python train.py --hidden_size=128 --num_attention_heads=2 --head_dim=64 --intermediate_size=256 --positions="rope" --qk_norm=true --attn_scale=0.125 --bias="none" --parallel_block=false --init="normal" --init_std_o=0.0 --init_std_down=0.0 --optimizer="adamw" --lr_head=0.00819
Each number is 50 + 10 x the weight over its row's rms, rounded and kept within 0 to 99. Layers, rows and columns count from 0. The size before them is the row's rms in percent of the matrix's.

# layer 13 MLP gate, 256x128, rms 0.16, rows 74-92, columns 0-127
103:35 52 58 33 61 65 46 32 58 65 45 38 58 41 54 61 48 57 29 49 60 47 48 51 53 67 56 52 55 46 59 49 62 38 56 27 50 35 58 61 61 48 42 49 60 69 47 37 42 64 62 46 39 39 36 70 54 66 42 36 50 44 44 51 50 51 42 60 62 45 39 33 48 26 44 69 40 64 36 49 63 45 46 45 77 46 53 46 54 46 48 62 34 35 54 52 43 46 43 54 44 60 49 41 50 46 54 56 50 50 38 55 46 59 51 63 55 50 48 42 64 53 40 62 56 57 72 55
104:54 54 60 57 30 50 54 54 27 52 44 34 51 43 51 42 50 46 43 50 42 41 49 47 52 63 56 46 41 55 53 51 60 48 48 35 45 54 43 46 45 46 68 67 40 65 55 40 53 63 56 55 50 64 52 44 37 63 36 61 62 44 46 41 51 43 67 38 59 65 46 57 47 62 57 66 49 54 62 42 57 55 54 45 43 44 55 37 52 54 38 48 48 62 58 44 47 40 82 68 40 35 47 56 42 39 54 62 22 44 34 30 61 51 69 64 59 41 66 43 50 57 38 60 43 42 50 59
098:50 45 61 44 47 46 59 30 44 40 57 52 49 60 55 37 48 51 44 67 51 24 54 58 60 46 65 42 40 27 66 59 58 52 40 49 63 60 40 66 50 54 55 59 42 53 33 57 50 33 52 50 46 65 42 34 25 46 55 32 57 39 42 61 58 67 63 56 66 35 39 60 56 55 56 50 52 55 65 38 59 46 55 46 42 55 58 55 60 47 34 49 52 52 46 57 48 59 55 71 60 57 47 47 51 48 51 65 54 39 57 66 50 45 50 30 41 51 33 36 41 55 63 53 46 67 55 61
106:41 47 51 34 65 51 59 51 37 40 55 43 50 27 49 36 53 42 57 40 48 39 55 58 39 58 44 54 40 53 57 65 41 34 66 33 70 50 48 51 68 57 40 63 47 50 66 48 67 51 52 62 59 39 35 36 46 46 33 50 59 41 48 56 55 36 44 51 60 42 38 43 37 41 61 46 59 40 40 53 30 50 38 51 38 48 53 42 43 61 30 44 33 46 45 68 56 38 55 56 53 26 39 46 53 66 50 49 40 46 45 50 72 47 51 54 41 46 39 64 54 41 66 48 56 63 58 51
096:36 55 68 58 52 57 57 52 34 50 53 44 55 51 52 46 36 44 47 48 44 49 48 48 49 50 38 36 53 51 63 39 28 55 62 52 67 56 64 59 48 26 64 74 41 78 62 35 53 59 43 52 21 33 46 57 49 50 51 67 67 48 62 33 47 36 48 62 60 39 50 36 51 38 57 49 32 50 43 27 47 58 38 55 47 56 57 46 52 55 48 57 44 45 52 50 47 50 54 50 41 50 52 47 51 55 55 45 53 21 28 34 52 49 52 51 52 49 50 55 54 53 56 46 54 54 34 53
098:36 38 72 49 60 50 60 42 53 48 57 49 58 39 39 55 51 43 44 43 49 47 45 69 52 45 52 63 46 34 38 70 46 59 47 66 51 48 50 68 54 42 43 50 36 53 42 54 42 56 39 18 37 50 57 42 52 40 67 45 46 70 55 38 65 34 45 50 37 41 49 48 61 51 60 37 58 54 55 54 41 57 41 61 53 39 45 57 61 41 36 64 59 37 50 63 51 59 47 55 50 53 65 46 51 55 77 58 49 34 51 51 31 41 41 44 49 63 44 34 39 57 70 47 37 43 51 54
102:35 37 44 57 58 49 58 36 50 50 52 65 55 53 61 55 59 51 41 34 47 50 37 53 65 75 51 62 70 48 47 61 57 43 62 60 47 40 55 44 60 42 46 44 51 54 51 35 34 59 54 61 51 48 55 48 36 43 51 46 65 46 54 36 57 46 60 37 55 53 59 62 60 60 46 30 56 59 60 57 44 37 33 41 20 45 65 35 39 54 45 48 39 50 39 58 58 57 65 44 35 51 57 58 49 41 58 67 55 40 63 41 32 42 50 54 47 46 49 31 60 56 43 38 48 44 30 35
099:33 64 68 48 52 31 39 50 50 58 53 57 27 42 65 57 57 39 46 51 51 35 61 63 59 63 57 45 45 49 53 46 54 29 66 47 50 56 39 65 59 34 43 35 45 43 48 55 54 43 48 63 52 53 49 57 50 56 44 76 54 53 47 55 44 47 63 47 76 67 37 43 69 34 61 33 65 53 64 49 59 51 64 56 41 48 58 65 66 53 36 48 72 58 46 59 50 58 53 56 47 49 46 57 54 61 42 53 63 46 60 54 54 51 61 57 48 45 59 55 56 32 39 48 49 53 50 31
116:44 44 64 28 48 66 43 44 61 68 50 60 55 48 44 42 61 56 54 68 50 56 44 52 57 60 59 52 49 47 53 51 48 34 68 63 53 59 52 55 55 62 70 58 47 32 42 46 45 48 41 47 38 41 45 54 35 36 63 61 67 46 49 64 49 40 49 45 63 39 48 46 41 51 60 43 51 48 42 44 61 49 72 59 66 64 77 48 52 42 38 52 29 35 46 49 39 52 55 53 51 65 47 34 51 44 46 46 58 40 31 69 60 55 53 44 49 77 55 41 46 49 58 58 45 54 51 31
104:38 44 48 43 55 74 50 45 46 61 63 56 42 37 46 48 55 51 45 63 51 60 44 30 48 72 45 48 52 27 52 51 65 49 50 48 59 42 69 45 55 38 54 61 41 31 61 45 51 67 72 41 58 45 43 38 35 44 52 51 63 61 42 61 47 50 54 44 62 72 40 62 56 58 43 53 70 62 59 42 57 43 53 48 38 64 58 64 62 42 53 51 29 39 39 59 27 37 53 56 61 46 55 60 56 56 47 46 58 55 42 51 57 61 59 43 58 59 59 38 67 49 58 46 57 62 56 52
103:32 50 51 43 32 61 55 40 47 37 39 42 60 56 47 43 55 55 51 43 66 46 46 66 51 36 69 52 61 43 45 51 53 36 46 55 52 57 38 39 45 52 35 61 45 47 30 52 45 55 44 53 52 59 42 43 48 41 55 58 46 53 59 65 45 32 58 43 40 56 48 60 48 26 51 55 40 51 58 47 50 70 33 68 35 67 51 54 52 61 41 36 48 61 59 57 40 41 38 48 55 62 59 54 54 77 57 55 49 38 46 61 61 57 69 57 56 45 65 55 53 73 52 46 54 36 56 76
098:30 40 33 38 53 58 67 50 65 57 36 62 36 61 67 40 49 51 41 64 48 46 47 58 48 63 58 49 52 47 53 54 64 49 76 58 66 53 64 50 53 32 73 41 48 52 61 36 57 38 73 58 31 49 49 45 51 40 56 43 51 51 62 48 34 52 36 54 54 68 57 62 54 38 55 46 42 33 38 60 53 47 29 58 45 51 55 30 44 52 55 60 56 45 43 54 26 44 53 42 44 57 63 64 54 63 51 57 58 55 45 48 50 43 44 37 47 49 58 47 44 59 56 56 49 56 67 50
094:42 48 48 44 43 59 53 30 39 36 41 65 63 78 41 48 44 56 48 54 53 42 57 38 32 55 62 52 67 53 35 48 62 74 34 42 46 45 59 43 47 27 58 37 37 38 63 32 57 51 37 42 44 38 57 43 34 31 62 50 57 64 54 56 60 44 54 47 51 44 61 56 68 50 55 54 41 48 53 45 59 40 43 56 37 44 42 50 36 51 55 44 62 49 42 51 35 65 66 48 38 55 56 67 54 52 50 53 43 29 54 55 62 62 59 38 64 51 63 46 37 57 47 54 48 53 48 46
104:48 66 53 51 45 54 45 47 63 59 48 37 55 61 58 46 43 66 48 47 37 33 47 50 44 65 40 49 51 67 64 49 46 59 35 67 56 50 40 38 62 48 57 52 38 66 39 52 51 49 43 50 24 56 48 38 39 63 53 39 66 54 40 53 27 35 63 37 45 55 46 38 38 37 47 69 48 39 48 45 49 48 41 59 72 52 37 44 39 43 45 40 43 50 56 55 52 35 43 59 44 46 59 63 29 57 51 58 57 34 51 41 47 30 42 49 49 60 55 60 22 62 53 45 59 47 47 64
105:59 33 49 49 58 45 60 38 56 54 43 54 47 46 50 46 44 53 36 52 49 60 42 58 43 50 30 58 64 52 60 65 27 38 37 48 38 31 39 37 72 39 64 41 54 62 54 50 42 62 68 51 47 31 37 45 56 45 54 46 47 42 32 56 42 49 54 57 57 67 40 28 59 36 40 37 55 57 51 57 45 51 57 58 51 67 55 62 58 68 40 50 56 48 52 45 44 25 48 56 72 54 55 36 36 40 47 59 60 62 48 40 51 40 54 46 61 43 53 43 50 58 64 56 46 62 41 57
095:35 49 46 56 52 40 44 47 44 45 60 66 45 52 51 50 41 65 55 45 37 57 59 48 46 48 59 52 52 58 55 47 46 46 47 58 48 61 36 32 53 44 49 65 50 54 43 66 51 53 51 33 59 70 46 62 49 30 40 69 47 33 41 51 64 48 28 39 70 56 22 30 72 30 72 46 43 37 38 59 37 53 50 45 55 65 58 59 54 50 42 40 53 20 48 49 60 54 59 35 54 48 47 53 61 51 54 52 57 40 42 62 54 50 51 59 64 49 57 54 45 45 50 54 53 59 49 39
100:44 42 74 59 49 54 52 36 44 49 55 33 44 48 43 55 52 56 25 50 54 59 50 34 54 56 38 56 60 18 73 42 56 38 59 50 66 54 63 53 64 55 44 53 58 54 53 37 56 65 39 58 28 51 60 34 54 41 55 50 66 50 48 40 51 36 54 58 46 45 47 48 65 55 49 62 44 51 53 56 33 28 44 48 68 33 53 39 34 50 41 53 46 45 52 60 45 52 55 38 39 49 28 61 59 57 34 50 46 37 58 60 63 63 44 54 58 38 50 47 53 52 53 53 48 49 35 58
093:47 49 55 52 42 35 55 48 56 45 28 36 57 51 55 43 74 64 45 36 49 60 56 51 46 52 38 56 67 36 39 54 35 35 49 40 64 59 60 48 49 45 46 67 49 35 45 38 45 69 40 38 41 36 53 39 52 64 64 57 34 39 50 59 66 32 62 59 55 30 54 48 52 46 46 42 67 45 48 43 62 45 58 37 34 52 55 59 38 41 44 49 61 47 43 57 56 48 58 39 49 46 49 39 41 47 48 47 40 49 24 44 49 59 27 43 42 52 50 56 50 42 39 63 35 55 67 41
098:59 67 45 58 63 40 60 42 55 40 49 44 51 52 36 74 42 52 58 62 47 53 51 48 56 57 44 57 78 47 58 46 52 43 51 40 40 39 65 48 48 20 56 43 64 56 48 56 51 39 50 58 46 50 39 62 50 49 28 67 61 32 38 50 53 57 39 51 55 50 44 32 40 49 51 40 42 50 57 70 48 51 50 55 59 48 57 61 67 39 47 25 55 46 46 52 49 54 40 55 56 58 72 47 60 53 53 49 81 52 50 45 56 45 46 54 54 42 70 49 59 33 50 64 35 56 50 54
# layer 13 MLP up, 256x128, rms 0.156, rows 74-91, columns 0-127
104:39 33 41 52 63 59 47 31 49 61 42 53 37 64 47 53 44 61 47 67 54 38 47 39 31 54 23 48 38 58 46 62 34 59 44 43 53 53 36 42 61 44 27 43 57 36 41 49 45 42 46 51 42 46 49 53 49 53 38 38 40 65 58 59 52 38 54 49 50 54 52 39 50 63 38 66 46 39 56 56 35 51 48 42 46 53 45 53 34 64 43 55 53 54 38 71 54 57 60 51 39 20 61 53 54 52 44 61 71 47 55 51 64 33 48 47 48 59 38 70 51 52 41 31 48 48 44 51
099:53 53 44 43 58 51 37 44 53 56 58 60 41 25 38 56 38 46 63 55 34 53 43 66 45 54 62 54 54 46 64 37 49 52 43 54 60 41 44 41 44 55 41 53 52 43 51 48 45 62 54 58 56 56 59 42 40 58 67 31 45 53 49 53 54 48 39 55 56 62 41 49 46 48 57 44 40 50 57 63 61 37 46 45 23 54 32 52 46 32 56 26 62 45 44 62 51 47 48 44 59 50 43 67 41 52 40 53 38 16 48 51 53 41 39 59 26 59 45 63 38 38 29 30 48 61 53 43
107:59 58 55 53 42 61 50 47 53 43 28 53 45 64 52 37 40 70 42 44 58 39 52 38 39 50 45 49 52 61 68 50 44 53 58 39 33 35 43 50 54 40 44 56 44 54 51 57 62 49 36 49 39 52 49 58 41 53 69 50 38 52 30 71 31 48 44 43 57 51 41 57 55 54 46 51 64 68 72 67 45 38 42 47 68 68 46 48 39 56 32 52 58 61 40 43 45 47 46 56 55 53 51 69 49 57 27 57 47 45 68 34 32 59 35 56 59 49 42 54 37 57 48 53 33 58 49 48
097:55 50 46 51 47 49 58 41 44 57 62 38 42 38 61 55 54 41 35 56 30 46 40 65 47 58 64 58 34 44 43 55 55 25 40 53 59 28 50 54 39 55 33 55 37 64 44 58 53 62 47 49 48 39 55 53 62 40 57 43 50 51 45 53 55 47 61 42 43 59 43 16 65 66 49 50 37 57 60 51 64 63 51 63 43 30 30 37 56 68 37 56 39 58 48 63 42 51 45 46 28 54 50 68 59 63 44 41 41 52 43 52 45 39 65 51 49 52 47 58 45 50 58 39 48 39 42 44
100:52 61 51 41 63 51 45 69 66 62 47 54 57 37 61 42 38 55 46 55 53 46 43 64 59 59 34 51 52 58 47 63 47 59 61 55 36 29 36 55 51 43 57 33 36 37 40 36 40 50 41 57 58 46 64 57 61 64 55 65 39 53 64 41 44 62 41 60 70 46 31 42 49 54 33 40 48 50 45 40 53 45 69 50 71 62 58 38 64 69 55 52 42 51 55 42 51 57 44 45 47 60 47 70 45 50 60 30 41 39 64 50 54 51 44 25 47 53 53 55 50 65 46 58 44 51 39 44
101:42 37 53 50 34 54 46 43 38 54 60 42 53 40 43 55 56 55 39 49 64 48 65 46 56 28 26 51 50 30 38 47 48 58 38 50 39 68 49 42 60 54 55 62 45 45 46 42 47 38 47 45 34 57 31 49 43 54 46 42 57 39 48 73 49 54 40 37 58 61 50 51 45 55 52 50 48 56 54 55 37 61 45 43 57 51 52 49 61 45 51 46 54 46 57 29 33 67 61 43 63 58 37 45 63 59 35 29 52 63 52 30 62 65 63 54 40 52 40 48 33 48 57 73 53 69 65 47
103:63 65 57 62 59 56 60 62 54 55 33 66 48 39 44 45 40 40 61 42 42 66 60 67 55 47 56 54 61 48 39 68 36 42 41 61 37 47 45 57 47 53 58 37 33 46 39 37 63 66 49 52 44 51 72 44 63 55 59 57 48 46 38 61 74 55 55 53 53 67 52 62 50 52 43 47 56 49 52 56 48 47 45 69 49 46 46 51 63 50 49 60 50 44 33 54 48 46 37 42 58 62 64 71 39 45 67 43 46 55 55 53 40 47 38 64 51 64 34 59 63 61 50 41 58 63 32 33
100:48 58 57 52 50 60 53 40 31 81 47 29 41 55 53 45 53 67 57 32 58 64 60 51 54 58 65 43 46 44 59 49 81 55 56 58 27 49 52 51 61 42 35 55 49 57 47 31 49 45 48 45 33 57 55 54 57 36 41 40 45 53 53 40 57 45 54 44 56 57 69 47 46 41 52 53 66 38 32 37 43 48 53 39 38 52 47 41 58 37 44 58 39 44 54 46 38 46 65 61 50 67 53 41 34 33 61 48 57 43 35 46 50 56 58 49 48 72 52 58 48 49 52 54 48 41 34 45
115:46 49 65 42 46 58 36 46 63 62 49 44 40 42 53 43 58 51 51 51 44 39 60 58 81 49 55 57 65 58 45 53 37 39 59 48 50 64 36 53 53 49 56 48 51 48 32 46 49 48 41 52 22 38 30 50 43 34 36 70 76 62 64 40 32 40 51 61 49 44 53 57 44 65 61 43 31 48 54 47 61 37 54 31 51 56 61 30 36 46 34 55 39 38 46 63 55 47 60 49 50 45 50 48 58 49 39 54 39 52 48 52 54 34 53 42 54 62 44 46 39 49 56 38 49 55 38 45
114:44 58 47 62 44 46 44 56 58 48 35 61 49 67 56 48 39 50 55 45 63 54 51 55 58 41 52 47 55 67 56 40 45 47 57 37 35 65 46 40 49 52 55 38 49 71 16 61 48 59 48 57 39 43 42 51 50 40 52 50 50 55 47 43 59 42 57 68 34 31 63 49 63 46 60 57 47 43 47 51 49 44 35 57 51 56 56 24 28 65 35 44 56 49 59 52 72 46 51 44 54 42 57 36 46 65 38 49 35 47 63 63 49 49 42 68 50 57 46 58 36 64 30 61 61 36 40 46
098:57 56 35 33 45 63 59 46 65 48 47 32 50 38 47 35 36 55 49 44 47 56 37 39 54 37 48 28 40 40 59 34 59 53 51 58 43 56 59 58 56 49 41 34 46 36 57 31 59 48 48 51 54 54 42 40 45 33 70 48 40 54 57 46 43 60 45 39 44 43 47 49 26 45 68 62 48 67 40 45 66 57 47 57 58 48 48 74 52 56 51 49 70 44 48 59 50 64 36 38 51 38 64 47 51 65 45 60 48 50 48 37 35 64 55 50 53 42 36 70 41 55 58 55 56 47 32 38
095:38 39 39 47 61 44 55 45 55 46 47 53 49 36 53 54 51 46 34 37 46 39 66 67 55 60 60 63 42 60 46 57 54 57 57 55 35 34 46 50 50 59 32 57 38 68 51 66 66 57 29 39 42 51 50 72 37 57 53 51 66 65 57 47 50 57 58 56 43 37 57 42 47 54 50 61 33 40 54 35 43 43 45 50 52 33 40 50 51 75 54 42 63 57 61 48 72 51 30 54 62 40 40 48 50 47 64 55 52 59 40 51 57 61 55 46 66 29 51 57 45 58 43 44 63 35 40 44
099:45 58 57 57 61 41 78 52 61 32 55 61 47 50 45 42 64 52 53 67 42 60 67 47 54 61 65 60 58 56 51 57 49 50 45 43 54 52 37 55 58 60 47 57 34 72 55 57 52 47 53 55 50 52 57 56 71 45 60 46 59 55 47 56 52 59 56 56 61 45 58 52 36 51 57 71 35 62 41 47 41 50 52 43 43 48 69 56 49 43 47 30 49 26 51 63 35 76 43 61 39 60 46 54 55 52 38 42 60 38 50 71 53 33 44 36 46 46 28 56 57 60 47 58 55 58 60 44
101:49 41 56 57 52 50 52 50 56 68 49 50 60 46 50 58 50 54 51 46 57 53 36 62 75 55 52 28 64 35 37 57 53 42 57 57 51 60 60 51 36 65 52 61 64 64 44 43 40 48 30 42 37 56 56 53 34 40 34 41 51 55 47 57 50 34 35 51 42 33 29 49 57 49 52 53 55 44 50 59 49 54 40 39 56 66 45 38 36 47 53 48 56 40 35 55 55 41 64 38 49 67 51 37 69 63 53 50 31 52 43 51 82 59 57 63 41 63 53 46 64 49 48 33 43 45 56 45
097:41 46 33 50 54 62 47 58 49 36 45 59 38 62 54 57 49 73 45 53 62 43 44 49 55 36 51 34 44 38 58 55 52 37 63 42 38 62 52 59 43 48 59 43 55 49 48 51 65 47 69 31 59 61 38 40 55 38 62 44 47 46 61 46 50 59 61 62 49 42 43 53 42 57 38 50 69 52 49 59 55 54 47 53 27 44 50 42 50 27 44 59 65 74 27 54 56 54 53 63 38 55 65 57 56 37 38 35 59 68 38 57 55 60 59 59 54 46 64 50 65 52 44 74 48 46 47 48
104:60 41 64 49 51 58 57 51 59 45 44 30 63 46 47 45 63 34 47 47 61 43 52 71 53 55 67 48 66 33 42 69 52 41 43 49 49 68 62 69 49 49 43 52 52 66 71 56 55 56 56 46 41 32 59 48 44 48 71 41 53 57 61 56 28 46 51 45 46 49 66 43 47 58 46 35 32 50 63 56 79 47 58 50 47 53 43 42 40 45 55 63 65 62 50 58 37 51 49 65 46 59 45 41 48 55 37 56 42 63 45 50 39 54 38 59 41 54 43 47 67 61 60 67 44 53 55 54
101:42 57 45 60 56 55 34 58 48 76 56 53 54 42 33 54 50 62 47 40 45 47 89 33 44 43 52 51 53 58 45 37 49 38 66 60 51 31 56 45 51 64 51 53 45 40 37 47 36 52 54 63 51 60 59 36 49 49 50 74 48 35 38 48 42 58 50 52 47 59 56 50 42 36 58 57 57 45 68 53 54 44 61 56 59 59 42 38 53 52 39 53 56 34 55 35 50 42 61 46 59 47 52 58 44 41 50 80 63 58 55 45 53 54 36 67 46 39 43 63 36 42 45 52 61 55 44 39
102:51 37 32 46 47 54 44 41 46 42 46 53 41 35 54 52 65 66 51 37 51 35 57 43 56 47 62 53 48 48 48 46 49 58 67 26 54 42 50 39 55 55 53 47 48 39 47 42 57 42 55 50 53 22 50 43 32 55 59 43 49 63 49 33 52 51 41 34 42 36 52 64 54 41 46 58 55 69 62 61 28 56 56 48 59 30 52 47 45 36 36 61 64 37 73 51 62 47 63 68 56 36 43 38 51 47 53 49 55 42 46 43 49 53 31 36 43 42 56 49 46 33 29 44 58 60 39 56
# layer 13 MLP down (transposed), 256x128, rms 0.152, rows 74-91, columns 0-127
105:50 43 39 57 37 43 46 35 52 52 51 54 52 54 46 73 45 45 55 53 61 71 53 48 58 59 53 60 44 50 58 39 45 56 44 39 63 50 46 45 42 57 35 37 52 60 30 43 44 47 47 53 45 37 55 63 48 52 55 52 34 35 66 38 70 33 38 58 53 65 24 48 48 62 43 50 55 47 51 59 39 51 47 52 45 52 50 57 48 52 38 52 37 46 49 49 45 40 49 51 42 51 50 30 49 58 39 63 42 52 61 54 50 49 49 32 65 67 34 64 43 47 84 29 55 54 56 25
100:45 54 32 66 39 46 33 51 46 59 36 48 45 52 43 53 38 66 54 40 47 34 48 45 41 53 39 43 46 45 44 40 74 57 52 53 40 42 56 44 78 53 40 36 51 53 47 44 46 72 45 39 62 52 44 57 36 58 46 47 61 45 61 39 42 44 62 65 55 69 28 55 60 50 49 51 61 41 63 54 49 41 39 47 58 50 37 42 46 47 72 51 56 43 50 35 39 41 49 52 46 52 72 47 59 46 35 62 43 54 58 34 55 60 21 60 44 51 53 52 62 49 34 44 54 48 35 45
106:46 43 56 34 50 59 37 56 73 51 46 55 38 57 66 30 37 42 39 33 77 41 65 50 41 51 40 61 49 50 53 54 38 55 61 34 53 49 53 49 61 50 48 61 67 50 38 47 49 52 35 38 49 50 52 70 43 39 64 48 56 37 47 75 48 43 50 31 49 38 61 68 50 48 52 41 59 64 44 46 65 48 32 39 62 46 52 55 47 48 58 45 50 42 45 54 56 56 56 49 51 24 58 54 37 32 63 58 52 57 44 43 56 55 37 55 53 55 55 63 28 52 58 48 53 49 35 52
098:39 57 49 54 42 54 42 64 48 48 50 69 28 51 33 65 58 56 57 64 54 60 43 52 61 36 52 62 47 54 54 34 57 70 39 55 58 44 45 43 59 61 59 46 58 58 65 43 74 50 49 68 43 35 50 50 64 41 37 67 50 40 43 35 58 40 61 41 51 56 51 55 47 58 53 60 61 29 57 58 48 54 35 52 57 61 44 47 36 46 45 43 58 30 36 53 53 51 45 39 50 52 60 47 47 45 25 34 70 62 39 46 58 63 42 58 63 56 56 45 50 46 42 40 58 33 48 60
100:69 54 49 66 61 61 65 72 50 55 34 55 51 51 37 40 41 48 34 51 58 55 56 37 45 50 61 57 40 50 41 49 39 41 55 52 58 49 50 57 44 50 34 47 47 44 42 55 38 44 34 57 51 44 75 55 58 43 52 43 55 50 48 48 46 54 35 41 62 39 51 57 52 58 41 34 56 48 50 65 53 54 44 55 50 48 43 54 32 44 37 34 50 27 43 57 46 67 58 48 53 52 68 56 63 51 47 33 37 73 47 64 59 67 68 44 48 55 50 39 27 47 69 48 29 63 46 54
101:51 40 63 44 39 49 66 58 60 48 45 57 56 43 37 45 49 49 45 46 36 46 32 61 49 35 49 54 49 33 49 51 49 48 40 53 40 50 55 63 62 58 55 45 54 60 53 49 30 51 38 45 68 54 54 48 40 47 60 38 51 54 34 56 67 63 60 50 56 30 37 35 56 64 40 59 56 30 60 63 52 63 39 28 33 53 41 58 50 61 57 55 64 46 55 58 49 57 39 58 23 54 65 42 56 53 54 43 60 49 59 35 47 67 45 47 59 34 48 36 54 42 65 32 49 53 47 30
105:31 60 39 40 60 42 58 65 40 38 54 61 63 62 54 48 50 55 48 50 41 41 46 62 49 33 41 46 51 71 45 47 48 54 56 73 50 33 45 41 57 57 45 58 50 48 25 52 68 44 61 50 58 53 42 51 70 64 55 57 61 44 42 54 48 36 51 80 49 56 47 42 61 41 69 37 41 44 53 52 63 48 64 34 58 50 59 46 49 45 41 63 60 45 47 50 70 58 46 30 54 43 45 40 59 44 58 57 36 64 33 61 46 46 59 56 39 58 48 37 47 48 64 52 34 46 50 51
100:45 74 61 60 49 53 45 31 52 40 55 53 50 66 67 35 50 50 52 37 40 46 73 53 54 55 62 55 57 57 56 25 52 38 44 34 50 56 51 44 64 47 45 42 49 50 54 35 52 51 33 51 39 50 43 62 47 44 48 45 58 37 47 34 47 54 66 58 31 67 40 58 53 54 47 54 60 50 65 55 56 45 54 38 52 50 46 54 53 54 59 40 45 69 32 58 51 57 32 58 52 37 61 50 58 50 47 70 55 59 55 57 84 57 40 43 57 35 53 59 58 41 34 39 44 60 44 50
102:38 42 47 46 50 50 39 89 58 45 52 47 62 54 44 55 44 37 72 48 41 37 44 40 55 49 51 48 43 46 62 62 44 34 46 80 52 43 52 52 50 52 68 50 50 44 72 49 49 43 39 48 44 61 38 42 50 58 42 65 59 68 39 48 39 50 61 26 52 46 52 53 57 49 47 52 44 39 59 54 38 51 81 48 44 59 66 43 61 43 68 57 46 41 39 42 47 36 61 53 49 47 65 38 50 51 46 49 53 40 49 51 53 52 50 44 40 53 42 35 51 37 57 51 41 63 64 41
105:39 42 48 29 50 55 39 30 46 50 43 57 49 33 47 53 54 59 45 60 46 53 38 41 43 51 45 38 43 33 47 58 57 44 46 72 61 51 62 55 43 43 48 49 55 26 70 57 39 63 67 51 45 47 44 39 40 44 45 52 49 52 40 44 56 52 56 30 51 64 38 60 51 55 41 56 64 43 52 44 60 41 52 45 46 61 50 69 53 45 76 37 37 36 49 57 29 33 59 42 63 54 52 41 50 46 46 46 51 62 44 62 39 69 55 51 57 50 62 43 53 36 42 41 51 81 42 58
101:40 46 38 68 60 50 58 67 43 35 59 50 40 48 52 45 56 62 56 60 35 50 44 55 49 62 21 44 33 61 52 62 59 61 42 42 60 58 48 47 34 46 49 54 71 46 67 53 45 41 31 58 53 33 63 52 55 49 36 57 38 51 46 55 58 31 52 38 52 49 52 62 64 61 54 54 70 54 56 46 39 49 59 67 51 56 52 50 55 63 62 52 50 43 39 59 47 61 46 48 49 40 40 68 51 42 44 55 40 42 68 37 61 29 62 55 36 47 55 54 56 40 45 31 43 66 48 62
095:36 37 38 46 51 62 64 12 58 48 40 29 38 49 50 33 56 50 47 44 54 53 60 35 69 56 46 50 60 52 56 53 53 37 44 33 63 57 52 51 27 47 62 53 54 57 51 40 65 55 59 41 42 62 54 46 37 41 37 39 42 74 41 43 47 37 38 39 34 52 53 50 61 41 41 54 56 47 45 52 49 57 49 57 48 50 36 65 50 49 77 54 56 47 47 49 32 42 35 60 44 48 46 48 44 50 30 56 52 45 50 65 36 43 52 44 37 52 42 50 63 49 60 46 38 53 46 51
098:60 50 62 53 46 59 39 51 49 53 52 46 49 49 38 63 65 53 58 40 58 47 51 34 60 46 50 55 57 52 48 57 50 52 44 62 62 32 49 42 57 48 45 46 44 47 58 53 48 54 39 53 76 48 72 68 43 58 39 58 58 65 48 41 61 54 67 57 43 53 70 46 58 62 54 59 45 50 49 47 39 42 53 65 41 39 64 32 37 38 63 29 45 27 48 53 26 45 50 52 39 54 66 53 45 55 48 37 61 52 35 47 54 48 39 54 53 37 65 59 52 44 45 35 35 77 55 32
104:44 37 54 42 41 64 50 72 43 59 41 49 38 46 42 55 43 44 57 56 49 47 31 34 51 54 53 69 64 59 54 33 57 47 54 44 50 47 36 50 59 61 55 54 31 54 59 48 55 59 56 57 60 30 41 65 43 50 51 57 55 58 45 63 39 72 45 51 32 41 63 61 40 63 49 51 35 45 56 55 50 45 44 47 43 52 46 66 43 52 54 48 36 38 54 43 45 78 51 49 64 40 46 43 47 54 36 61 51 51 56 57 29 42 67 41 57 30 45 41 62 24 47 32 49 39 59 42
101:31 53 50 51 47 54 51 45 68 46 46 52 57 50 43 42 52 38 46 62 43 57 54 41 43 50 47 48 52 47 43 27 38 60 49 46 44 62 57 52 59 41 32 39 50 46 47 56 61 46 50 51 52 55 77 64 69 49 51 53 54 66 60 67 56 47 46 36 58 54 53 62 47 49 59 51 35 72 52 67 39 48 54 62 60 71 58 61 45 60 57 57 54 51 59 60 59 41 46 48 60 48 57 63 80 54 45 43 44 49 33 63 58 51 54 62 51 69 69 38 34 47 41 39 47 45 78 43
094:60 46 49 73 50 51 55 06 52 47 57 55 68 49 44 66 51 64 45 47 39 40 42 36 60 54 42 51 42 58 57 44 38 71 52 56 48 49 32 58 54 41 50 55 51 48 42 42 48 52 43 50 53 51 39 46 45 43 43 62 54 46 47 47 43 42 28 54 54 46 21 35 61 30 43 48 53 40 40 51 51 54 36 61 41 67 65 51 51 52 48 47 44 47 35 44 62 69 46 40 47 39 58 62 36 47 66 51 45 52 65 56 52 64 49 56 63 56 62 57 45 33 43 49 58 46 46 45
099:72 22 54 42 51 59 56 63 42 55 45 53 67 71 29 58 62 43 59 54 51 41 58 39 48 42 64 75 42 53 55 44 50 59 40 57 72 47 51 52 49 61 56 44 39 33 53 60 49 43 47 55 44 54 53 53 64 47 40 54 72 46 52 54 33 67 54 27 40 53 63 59 38 41 60 53 44 52 63 50 71 38 59 57 61 52 47 58 43 47 50 41 53 49 42 56 46 34 64 48 51 55 54 51 50 46 53 68 50 36 71 58 50 51 57 46 44 48 45 38 45 29 47 43 42 46 60 47
103:42 49 61 46 40 40 45 51 45 64 51 44 61 39 71 61 48 55 53 49 45 48 48 56 67 46 38 57 41 38 39 52 55 43 53 71 60 61 55 78 44 49 45 37 50 30 71 63 42 53 50 48 43 53 49 41 50 59 62 48 36 54 59 59 59 43 58 51 50 30 59 55 28 38 60 53 48 32 36 37 56 60 51 70 58 67 54 50 65 68 45 51 40 52 49 37 58 44 54 40 60 51 49 63 44 66 47 48 42 51 61 44 35 60 54 45 58 60 60 58 43 51 66 52 32 41 69 54